config.toml
vocab_size = 1024
norm_eps = 1e-05
rope_base = 15200.0
lr_head = 0.0125
warmup_steps = 200
decay_fraction = 1.0
doc_mask = true
steps = 2169
Each number is 500 + 50 x the weight over its row's rms, rounded and kept within 0 to 999. Layers, rows and columns count from 0. Numbers have three digits each. The size before them is the row's rms in percent of the matrix's.

# layer 17 attention output, 128x128, rms 0.188, rows 0-127, columns 64-95
095:454456573413473502441499419516471475495508466521468418526483543536574478516546477536595497555501
110:519414550432536569507510525570476527522449456462450506431459497557554564496503456503524491508510
098:480608450510532475549522566514539484482539482514478487531468502541586482575505422517426574472478
101:523415411564485555561506582489428566513476476471521495564505483474504526568428499488575498473565
096:413495518554521514480552532562577525497513600514563466666459454493460530459524511458483466506608
092:533490459414513524476399452477525555524526524515542461461435601542489618467519444518456502475509
101:461518431465437531488397445552559524421442530550504450478449479522616553481476532514520527464473
093:416427532585476521527563538547437483458449503586417510453426516491548494374486488435462500489507
096:494524516438492505517438450516470574525445496474411400472533527451558585622500564457519553536414
094:534475497460563588423525538476523556449490556483540528378540551519480369516499533459482437510527
104:489480497465493491468365431503506420486534552464469486513529561503470500575556391511520454422533
130:495411472448405507501529533420516503523506378506541373485377497501527508512463424422530462489479
102:571471538501453488530521491495525559552510493438545404531545575510511483470549578576476571519453
098:482525597540546576448465527479477559455643436476425517517517572570599643526481548503562534554510
086:596524488567493487579511431525542462504465490464476403531486604478549516528565504514573525458464
111:544552473438536529440541561503534488375552466461473475452503491419471477591529525492485504460415
109:519458404562517512462601436519504446496481578447504472423492553529433492429502521487488473599530
101:515458524464506546455555633474555623443503407505546440501420554375450582508509483531466487564665
097:545490486430557480494517551556495605512538487592532455527414579446460570458511457422522563499435
101:442550568521573448388490509426473390574487471495486406535552492543490512415522525553547411465541
088:453616506473496538416504458518444421463509453460368502490574490495530503539577447532523483571548
096:470557477434533403484529551573529595529549498500396594579496557438635461559514511425460531461521
099:507591494479475476581493493501593500561479563564456535563521434578500437463445484611556506446573
096:561475567490436574531469452494548426616424484543502556544447504510527464429476482411463526464475
108:496539502494508499477428435513568499428578458516472524566479371541483499540555387448481509488401
097:507486442519566472521618516454518480421524525564548347534524427535639490520506468544516522524502
082:546574487554591559488417433512539527487470483489539525475444463598596489439524496548526521530530
119:519509453526521462459356492478521546445560542534488554585422464499467465526465516447525478440552
098:399472486554583615472493520455501538494491481494486466455492513570486454603535521499465500516534
121:455489434475506478537543531472443576542465504398539573449527512433511553447505457516460477429380
100:471519460574434492480550455494481510523500507510441445497560515500490557441527486438481578495477
092:483505573482497448558487470458373432509511513441512442512454494427482440469468495378551436450504
096:460505572439464525564540487467529402462460443536507563512535492444547517434479648478467497565557
099:585412442507467524508450512531422557583467526449404389455473490570494482531462581420535547441523
090:478506500449526527481536519589550570444546448504522591404554485508420433502493498590489500431430
089:486532520501571586475403519530569428505505499471544529505455514394552472459593500413447506465439
103:518431518414488535459515419549417472440513424459482435535432488511439527526549485483448558584539
089:484438494524462601415481456464476451577496553593490487507440471478486604433515473476541458444526
101:455521465424532484535480506449515449477521445438478470517497439505513471502498491435469535578477
095:458490548488505451500495583437523472596415433433390412462513475472435482545440549368561486521494
101:523490555551461515564481478418529546576538517572497546479436472472491496458475444489448578476438
101:466558553534483476505494459426505469467616474439532525568530482474512450530474524467416491640567
103:464590439508555550495497533463549447542488464469529467524528449396423479531566508413402528524521
097:452535517525468521546391493530454491496426492625520555535476510607412488427482512532524392512515
110:509510494548605544550424548476493530517470478530568558546420415498556569535433583494536453549517
095:511591466495526496464478453501545544437498506438489514423483494499498545538514541521452523436531
097:491478430503460533522440444462478604473553482552475454536443521547449566513461425495625548553477
097:464500557488519458560565584613465500464480516426494472443460514426491546473558490512522557503538
108:445508513432526585546489415537485530563550511592453516541521457435630454500499442433469486448526
100:421554541503488543555501484385438610474445496475504537574464483536532447494423513465465519585533
093:559568534564577533510470548483518530522527530438503410488473547481464512520519499602436443519508
103:570533498437532550550547546429522512487446471589589515460459490541515609456553454416499443502550
093:464542542507552464492510571391523544448448487542571506561561536497457546475584520562415468403575
097:479452424507465499471528461478456514489504507598506359543506497584532464455501488581578516498468
106:463519573478536505442600437548556560526436468532551573544636482519529593452541499513549563478465
095:416534562518487378505561588505435536427464501404512481460479513493494479486541462480532549472480
102:552465497553487476575515526429530477483586438468410472535522574392509503564557537485585458447553
089:468515564546451524466471480578450503436524431522470485513492649585498447409439518475434546457502
097:517449436468547605498522492545479492551544430470494484532561586556526470454553368511518465535476
107:443488490586400486512469520437495518493528561575579532400533547540542438488494506561556501550462
096:500550605479506534461526494481598513453532433518569496395552523504484517566464493580526534496539
096:423478468563530468534541557541536514562504537521474456459413459502497517457583439499492538528545
101:495428476455583575593516402457461463495574453448529437495466487471532557451586494456447525420484
103:516535538497456477588450531542605447473535484425607477477594538420464433509478493396591411536470
105:465489571514491447470457422512494495431534476528447476515563451496464535487451417506497576513483
095:439404416491525489458538462481480561530429510494534465457531392539481566447483493422472432452499
088:480515442540488545445478490506432582463488519516552491555372453541538651467521560435497471469498
110:534439495459434564561408493490577404433461470489442476529450507504569541503421487464497516477541
101:457508414429487443438584416614488508529531472424471519444494509447490488389455608485525476538540
085:494453455415522579468454464464458430493475499407423531509534492470522475438506487498541567511625
114:548393522504571477443485493497474442475456557571563446537432427558456419470541450495537549533607
101:554513433497542548529585437527532500505499516522479495522538485424463492540419431509546452555463
092:483472569493500502581587455499560408475475567492403539481531504439428459508495556509537445409505
093:583525519480503431399477533439386532411514493502566476524468481497520491462522532373477501593544
103:497528557492469585478531431456424526457580544576478561443493490485522534550473537422468528403523
083:513497519585492457452474459532502487609577506576474469406513537508460493549463493550496549548502
093:433467425435511480497454457422512510510460546614484479510487623518504489572464423521498517601562
107:505498524501432541384591525502548545498542420512417396558432492467546467470518561603446537474515
096:483527503529453485556489542574581465534573453450530515417487563467390501562499430493497466507489
099:472483526523531498497397538474504518519516582561435484510491609525487473500589442483504453563509
108:499468434493579516462508549494397446503584438547493459507520538432519532549442553497521409473507
102:513478410488487480513455489486516566525525579429530484515466426655488478468574427421454569421573
106:548566517476571524401554457572488487536489426468510526553507487459521495499510550522495547493425
109:461482547493531523571479515438568484517506442487482515528398473561521471488490498496482516477426
096:480447487475436518533636422538544502539562495478502533476503546459470506464456490411475538494492
105:599565493439527520591545450500477492578555470457568437541568497552448438476513491553513492462501
095:442500530470501420498388462429594573540531445508472468574496464501535455498420474604445552572510
099:560543485497501463493538552431482417505540440491493455495562530542440512410506507573541403562592
097:502495467486514539490588429481560479466543454473510440501553525540431451479495522494488493471512
109:471494587446443606456477402530459558492479585490498454433487469612533593462517512522386470513470
135:517515523439540501477577544536516472500497473537505555481498515526400389586562542497532590427509
102:456524483452481525451484540577396478458459511460510517587533492449491578487475436361562588418424
102:493525509500456444485460456402591564444539559573442577520521494519568470551517443459535438519582
104:504374429533465406509559502490526515510514505462431510598614516486485576500408584508527503552570
086:536411527508505538526526439621524497479527481476511508521500443468502510443521533484513446567532
100:475416508457555562561527493507559481532485526541470516504432454485485457495545632467513522514497
095:449445529516499425561524463380503498533472552576532402519499506460610579469522498430453462553364
089:533515651528512488540321536567552549461490463470536545523589484425547517434500551524433427500502
086:510471507463510446567472516478436519591482476484546442506467557493543479396555482503552554512507
093:444508541450477478489515494631461502489554538553465603513509476529471412471399496515497478467509
097:544437517480622544445518392520542518480606431494538514566446461470467424434489529557408475578466
089:391511541556437489507533509438475524517469466435434492502498535459429542466610477488464457509442
096:459494493527497545531455549460495476478478551468463487403406588628541526524472542471468542521524
108:421509525483436521556502518447571602479463448529490521386479587544503475506499605486497525560521
113:512394475628483497531517492409473556527519541555489467507431478522499538531462528598593454464474
106:458462447577521489487488595576560492432507593524435479594495551458501422582580435434513526544454
093:538548476438582490458521557571467502474462499449561524408393478548485418544450487480509516495545
103:527543520518588496441506613477484478445518548577448408548468433522440532535512478457457496513370
096:542594441553451500502537521401491466436497468462487473436427537526530472471469422484545545503538
103:501531500520497534501515482395517562523460463504467579525543446503532445511509521479513507527528
099:549514486599480571482516455473461560446561469504440540522527503532504529567518519510554527393557
097:464504506564528539554498585477589498444464496507488544518548537445506528430506517518451495515524
106:401518414489470472403545484579463473395410522471499474466508513518499549541582568531520591498485
108:512477429550501494477413452381490616550532532578523516539489485601586459466540473546541552504539
092:519544535477445509425486436516483463515536483485560466538535492529566547485371491499491448557581
090:506558550452648479521491573512512453531633471475457552479435594532519531498390494545531476525492
102:508495484492436420545597423466553462471517475487578547450502567448460543497486531423436534554561
101:535516554430467477433566544509587494439432503547518490515509412480445576414496438518493486479448
102:442538443495523572452433500471497425596473515484459492511472376484455473471519535457629533457509
090:560439563543534509546545501467447562555594547509486474526413550556545478522455473455557596523495
101:513543543463510575486473513445468445500522588420488441540509406532502467535403486471507497453507
098:460546627500537447510533435509449505447525479423481539496553499541519617458483464505444603544517
088:455376467521464577501414519447487529548498445490507559539402493462413475564453443488617525504474
092:496465518606493555489471492529568458526522520529481445524553504440462565482515498570502424456501
096:542494506505540520456505516501575485491364460395477512508398502443554410449516516463512462522483
095:501423475477529518472478431482593477466429508482448544490496528461443529471458469423475546486550
094:477424490347534480567472557561540420458579517472493370490537491456440563598522523446454536498423
145:498511565538635531453538523569491509529501451460413565500519556575550477452433442508535461551489